Part of a small language model's weights: 5 heads of 64 (1 for keys and values).
Each number is 200 + 40 x the weight over its row's rms, rounded and kept within 0 to 999. Layers, rows and columns count from 0. The size before them is the row's rms in percent of the matrix's.

# layer 5 MLP down (transposed), 832x320, rms 0.0744, rows 218-234, columns 0-63
106,174,230,152,239,224,230,272,205,213,291,220,189,211,170,216,227,145,262,205,267,194,234,199,232,185,223,283,169,248,116,202,206,152,179,248,180,190,114,181,154,169,202,177,192,193,175,195,243,195,194,187,252,226,253,162,217,160,169,220,153,196,106,243,181
103,188,191,218,232,214,290,120,224,236,218,211,233,202,172,253,236,258,156,131,199,270,231,263,136,177,154,257,185,257,263,254,223,115,158,209,247,184,245,188,124,190,194,242,230,151,219,211,125,209,220,270,224,172,193,144,251,210,160,233,248,227,189,181,187
095,174,208,167,226,178,302,137,242,165,248,127,150,185,192,169,121,81,181,177,220,226,244,180,212,226,147,248,223,196,202,215,292,211,208,149,203,188,258,234,252,175,209,227,253,308,216,292,190,202,165,218,173,195,164,148,251,188,171,157,147,248,158,215,252
100,150,121,101,172,175,238,240,303,156,212,208,253,181,199,172,213,159,163,181,254,161,230,207,211,252,257,251,207,205,216,183,200,200,92,152,206,173,205,166,239,247,244,215,271,262,101,179,230,152,263,137,161,210,227,227,213,217,182,131,204,228,175,204,143
095,243,130,242,160,208,157,256,206,245,196,135,150,189,237,187,234,169,247,197,263,241,265,213,160,245,181,224,213,203,244,208,244,282,207,123,164,229,206,176,189,200,282,194,202,237,212,246,208,159,225,236,234,165,273,263,161,260,132,186,216,218,234,258,184
096,217,161,194,220,200,153,174,260,169,210,181,152,201,172,229,271,129,213,210,228,164,209,186,211,267,217,193,155,210,164,259,266,179,180,198,189,243,173,178,154,200,266,226,252,199,102,224,229,156,115,127,262,190,177,130,237,234,240,200,121,207,151,160,228
096,231,231,171,240,227,243,255,193,172,186,154,180,230,219,267,190,136,200,178,132,215,215,192,249,164,192,257,239,151,207,151,176,229,247,116,174,182,239,187,268,136,194,254,123,212,136,165,215,178,168,231,222,230,236,165,145,176,221,171,263,192,135,163,214
107,233,234,162,251,259,134,259,190,229,186,246,109,195,172,146,101,137,195,196,180,249,260,226,284,211,297,171,235,246,184,127,248,181,248,230,225,192,166,249,235,221,245,185,126,250,173,278,233,230,162,172,142,302,166,213,165,195,201,192,189,212,236,163,213
091,106,209,117,206,179,242,208,185,193,203,210,234,213,181,194,143,180,209,144,199,232,236,200,159,225,209,257,158,318,199,201,213,247,205,171,174,177,136,271,282,172,208,238,218,216,177,191,100,191,176,166,179,217,152,241,181,237,191,180,156,126,193,156,172
093,202,250,132,193,156,181,313,206,217,162,161,260,181,118,203,278,176,183,190,220,201,192,233,164,159,236,173,199,157,120,225,234,253,207,187,152,210,211,144,152,212,165,218,175,184,221,122,127,196,152,249,173,222,123,209,159,210,130,192,188,155,209,221,189
102,239,130,222,235,180,206,191,175,185,238,173,216,247,173,298,211,164,230,166,182,217,197,210,196,158,159,172,161,302,205,241,182,136,137,200,226,293,206,124,237,187,142,236,176,197,147,259,245,205,122,253,216,149,171,238,176,191,184,169,203,229,214,253,238
106,255,187,221,210,190,259,163,224,102,161,153,127,273,174,239,252,251,209,158,125,90,205,241,199,218,258,170,183,218,168,212,191,220,214,225,283,189,208,214,131,274,188,238,230,171,234,202,246,171,185,187,169,219,154,276,142,165,221,181,229,181,272,253,206
098,197,130,148,202,152,216,233,157,177,152,162,240,204,165,204,241,100,205,229,167,251,192,157,181,229,163,235,261,252,113,198,222,251,205,126,256,142,153,161,183,156,198,113,167,223,159,150,230,234,190,222,183,209,214,234,201,233,222,258,175,223,139,220,197
089,231,165,240,165,224,306,157,183,195,136,207,168,193,159,172,251,172,192,171,211,143,215,173,226,245,177,195,230,193,176,224,196,181,212,216,150,176,294,228,267,158,236,195,180,252,174,154,157,205,286,226,179,215,223,189,247,201,154,184,178,138,241,257,124
106,191,200,224,244,174,279,169,216,189,234,227,235,208,239,129,165,124,220,253,256,207,188,145,224,174,276,154,163,167,246,252,179,223,185,151,179,244,214,235,213,188,209,247,187,187,218,168,157,166,236,196,169,181,240,247,146,187,259,190,251,225,181,196,185
102,173,114,240,249,265,211,183,210,243,208,248,165,273,197,257,215,217,225,102,193,181,195,166,155,122,162,253,122,231,221,212,242,131,227,175,189,203,191,161,178,252,208,246,135,257,247,248,156,197,201,170,187,196,216,170,185,117,235,145,175,184,250,195,148
097,150,182,220,252,171,182,154,144,196,235,196,259,209,289,151,208,171,159,201,174,248,232,194,174,179,147,117,181,183,217,167,236,166,186,175,175,202,222,191,247,213,243,114,171,228,209,173,230,268,199,192,189,185,174,205,93,175,136,212,290,157,217,257,191
# layer 5 MLP gate, 832x320, rms 0.057, rows 219-235, columns 0-63
105,181,182,372,152,204,192,227,196,198,190,184,232,227,231,212,195,190,166,175,189,197,171,212,238,106,230,254,178,195,192,126,222,210,190,299,232,269,166,188,189,173,152,186,179,189,227,195,204,251,237,136,176,222,243,216,204,129,236,223,242,129,212,169,193
094,192,227,227,174,232,176,235,209,225,175,238,201,155,188,236,218,228,165,182,171,191,153,192,204,175,180,219,201,174,206,117,220,249,213,174,231,133,163,204,205,204,198,223,179,162,243,186,175,211,302,168,207,239,215,247,222,184,277,248,222,171,187,192,191
106,269,164,241,171,193,164,231,151,205,214,182,232,226,174,278,210,231,198,170,161,130,285,177,186,118,267,190,258,223,200,174,219,213,137,111,215,218,230,185,237,191,236,219,239,198,205,190,219,261,187,207,295,169,159,203,164,177,242,175,254,152,210,225,179
095,160,174,244,216,188,178,130,166,235,173,114,200,227,260,162,211,116,213,200,203,179,246,153,214,156,148,140,119,214,235,184,252,194,249,215,255,238,253,194,230,198,180,192,209,178,194,213,183,148,186,145,181,204,144,201,208,154,209,223,275,194,146,182,223
085,174,231,173,238,196,234,213,226,215,188,148,198,200,201,233,182,124,136,177,266,219,277,197,163,223,215,128,160,220,237,238,201,228,185,182,215,245,116,176,216,204,223,171,172,222,219,186,243,234,171,191,198,183,220,226,233,311,208,222,226,223,62,227,203
093,162,171,220,172,192,205,192,150,206,181,210,229,145,197,212,177,242,219,149,140,233,150,147,213,265,249,199,206,175,240,177,226,136,123,232,135,161,158,216,162,213,233,197,246,207,216,261,165,197,172,134,162,189,174,153,220,167,235,225,160,156,212,129,216
106,175,256,163,237,214,144,190,192,213,146,206,281,174,176,202,192,188,199,146,220,143,184,160,130,209,224,223,195,273,252,229,221,188,168,199,180,279,146,149,179,151,179,194,168,118,190,280,197,204,200,220,185,209,213,186,167,194,181,190,267,173,189,253,211
088,112,132,251,205,202,218,195,179,189,163,238,184,168,188,168,186,196,246,215,141,158,148,194,210,200,261,279,243,194,216,154,136,204,189,260,234,190,228,246,214,187,220,189,253,177,227,280,141,287,231,246,207,277,120,211,151,192,215,286,190,230,213,150,197
095,189,192,246,258,244,287,49,149,182,242,202,220,180,195,135,221,214,252,212,179,209,202,244,240,231,183,214,160,215,235,236,169,169,190,219,232,161,210,219,210,255,205,181,221,244,226,217,163,166,217,208,223,257,216,200,153,180,269,176,193,220,202,180,136
097,170,126,215,257,173,268,205,153,269,151,233,171,214,170,174,267,253,197,129,177,226,119,198,213,181,157,174,192,245,296,208,182,184,176,224,176,266,147,183,170,162,210,197,225,168,179,248,203,148,177,220,180,199,149,140,187,179,236,255,191,244,280,206,219
106,220,213,193,226,233,170,171,294,183,184,143,192,157,262,285,185,231,223,183,187,174,197,172,192,246,232,192,129,165,211,253,197,268,254,119,218,188,144,209,136,215,224,198,166,176,215,284,192,181,166,67,202,250,176,190,207,219,221,205,212,197,131,129,268
100,182,149,253,275,209,228,215,216,225,138,231,134,181,187,170,164,288,217,179,166,157,195,138,158,217,254,220,225,207,147,171,196,212,147,206,230,293,174,210,225,196,181,207,257,285,182,224,220,255,150,138,173,220,278,224,162,122,277,201,210,127,177,214,241
083,191,204,247,298,211,220,242,117,184,262,239,161,177,179,169,181,184,211,186,225,166,123,150,146,171,163,175,166,212,268,175,209,203,159,238,124,294,189,210,158,255,215,159,206,135,168,209,182,161,209,198,172,193,196,217,166,163,256,186,272,214,280,205,250
107,201,185,231,233,215,210,196,168,196,152,243,186,187,143,191,186,108,211,193,190,243,214,279,258,136,216,255,144,169,199,215,105,209,224,208,164,154,186,225,183,226,230,183,260,203,286,247,237,193,183,188,152,97,181,149,216,164,209,211,131,134,172,167,196
099,154,185,234,256,151,193,239,212,200,235,205,229,288,260,228,222,195,199,159,185,183,235,154,267,217,207,161,235,189,207,170,199,153,218,183,261,265,220,153,151,218,188,143,192,253,208,269,191,290,109,167,253,262,118,178,211,233,193,259,262,215,212,169,208
099,188,186,213,193,246,214,193,207,194,164,217,205,133,214,285,155,193,179,217,215,228,254,235,251,219,196,180,168,262,237,238,172,308,161,134,179,217,164,201,239,215,256,166,192,215,241,168,158,170,209,201,232,174,201,118,88,84,179,155,179,183,168,194,165
099,210,195,226,162,303,195,250,193,175,174,241,195,276,140,153,240,178,202,204,159,200,156,169,243,228,250,239,219,235,256,113,189,195,292,239,219,181,163,254,201,210,128,130,162,241,230,265,176,256,244,152,193,135,231,247,279,175,202,169,167,84,198,115,174
# layer 5 MLP up, 832x320, rms 0.0549, rows 219-235, columns 0-63
102,162,193,221,249,282,131,174,219,146,261,240,158,170,170,173,145,186,229,189,162,145,250,202,192,269,259,222,197,127,175,146,183,202,212,179,205,163,213,234,259,266,257,176,197,261,263,179,168,241,213,144,222,203,242,181,205,143,235,194,212,112,243,244,217
091,246,257,189,222,231,221,189,218,210,259,256,163,198,187,281,215,133,178,214,211,174,184,238,213,201,179,182,153,180,165,124,235,229,236,170,256,155,272,248,225,171,142,242,214,165,162,257,158,193,209,165,227,243,230,179,181,196,229,189,277,172,154,238,169
100,204,244,181,178,188,235,169,183,241,187,202,141,143,224,138,179,182,216,251,213,163,209,253,197,164,181,216,195,167,156,252,228,186,243,170,228,169,255,252,190,220,287,230,260,234,181,191,140,104,228,216,186,189,178,227,163,283,157,276,124,208,159,265,239
093,135,251,223,210,131,256,183,190,210,187,215,213,192,250,240,247,198,189,243,171,140,209,111,203,192,173,185,186,105,111,207,185,187,219,268,231,190,195,237,179,211,189,222,169,176,265,254,222,231,212,203,207,173,125,200,140,204,178,216,179,151,211,164,232
095,221,217,265,226,103,65,173,197,233,232,284,257,188,285,169,163,207,165,236,141,197,154,190,188,170,211,238,250,258,213,193,246,202,169,195,144,168,233,161,159,180,166,127,229,239,225,261,212,150,146,184,206,237,182,200,173,196,188,186,225,210,176,135,202
097,172,269,236,125,231,166,227,166,168,225,218,192,186,285,235,209,160,208,193,137,208,158,195,241,187,209,170,135,207,181,166,185,169,95,280,245,195,217,257,206,141,224,211,223,184,156,210,215,235,192,247,182,222,140,224,102,165,182,194,212,207,198,115,172
111,211,194,203,136,229,180,207,275,261,173,162,235,270,211,214,214,197,206,172,142,189,156,189,194,155,219,113,138,161,180,128,266,167,250,185,211,180,168,233,220,289,202,259,182,167,219,197,203,176,196,277,207,221,154,155,98,176,169,172,227,269,202,206,171
093,254,187,224,212,190,198,187,251,181,169,175,186,218,159,180,191,165,80,157,251,155,277,188,263,225,156,228,216,204,186,250,235,171,295,146,185,181,174,226,175,227,168,207,196,209,163,185,223,157,216,205,260,118,250,239,262,235,223,233,218,262,208,171,169
092,196,209,230,239,240,215,127,272,179,163,215,201,198,236,239,194,181,251,227,227,265,235,208,165,203,140,165,203,226,252,201,211,243,248,140,223,236,128,186,140,185,234,232,144,241,184,248,208,207,208,214,139,163,224,180,270,192,178,206,164,219,276,199,142
101,154,235,243,200,180,117,191,190,196,237,176,253,182,233,251,209,249,235,245,193,171,180,169,210,154,195,187,202,186,255,202,202,120,229,258,208,274,182,136,249,239,184,166,192,135,145,149,162,227,175,195,259,168,175,199,253,171,211,218,181,246,149,177,214
105,267,211,168,200,183,172,197,224,269,198,212,201,127,286,253,216,191,189,223,185,230,195,183,214,193,175,224,183,186,252,188,197,176,178,190,212,241,191,192,172,155,158,288,165,211,236,179,122,170,188,247,212,181,148,211,203,153,152,145,223,119,202,246,215
096,214,268,238,134,294,172,220,237,178,225,210,218,197,159,222,174,232,235,271,187,223,194,201,232,218,214,242,180,151,143,97,228,222,174,196,237,234,207,181,162,190,242,184,217,172,188,225,232,250,235,203,182,180,161,170,221,224,139,242,228,314,253,243,212
085,228,137,198,189,192,241,173,201,233,205,215,128,214,170,175,176,183,164,161,199,218,241,185,197,233,198,211,210,174,250,244,291,208,174,235,182,197,249,197,207,214,140,150,166,229,180,211,158,200,237,178,122,195,214,164,251,203,150,197,234,154,259,124,182
107,127,176,251,226,122,234,199,204,218,188,159,222,210,197,247,170,136,170,288,235,252,228,182,250,154,135,278,128,178,177,212,182,190,205,238,236,246,177,172,254,152,152,178,250,212,216,257,227,166,192,198,232,224,133,173,200,255,205,239,211,205,239,187,154
101,177,212,232,267,288,161,202,203,239,202,175,224,186,225,165,260,219,176,184,153,214,163,208,190,114,207,181,187,201,205,216,161,208,209,217,151,159,175,206,188,198,191,228,151,210,235,196,154,223,264,197,146,150,259,210,267,200,149,253,177,142,227,244,197
097,144,233,246,184,224,188,173,221,201,197,188,175,244,171,251,232,174,293,137,119,207,157,210,208,187,192,173,209,201,167,256,162,208,184,164,202,155,238,225,250,215,217,173,216,136,235,206,174,180,216,228,178,249,218,174,256,211,199,199,100,224,235,95,161
096,124,248,120,154,131,174,195,214,257,238,226,149,179,208,226,231,141,212,254,207,168,188,223,204,231,201,133,131,165,143,211,197,216,198,218,241,189,178,220,205,144,269,139,204,191,210,167,246,213,135,179,157,228,207,196,179,208,173,206,217,256,175,230,260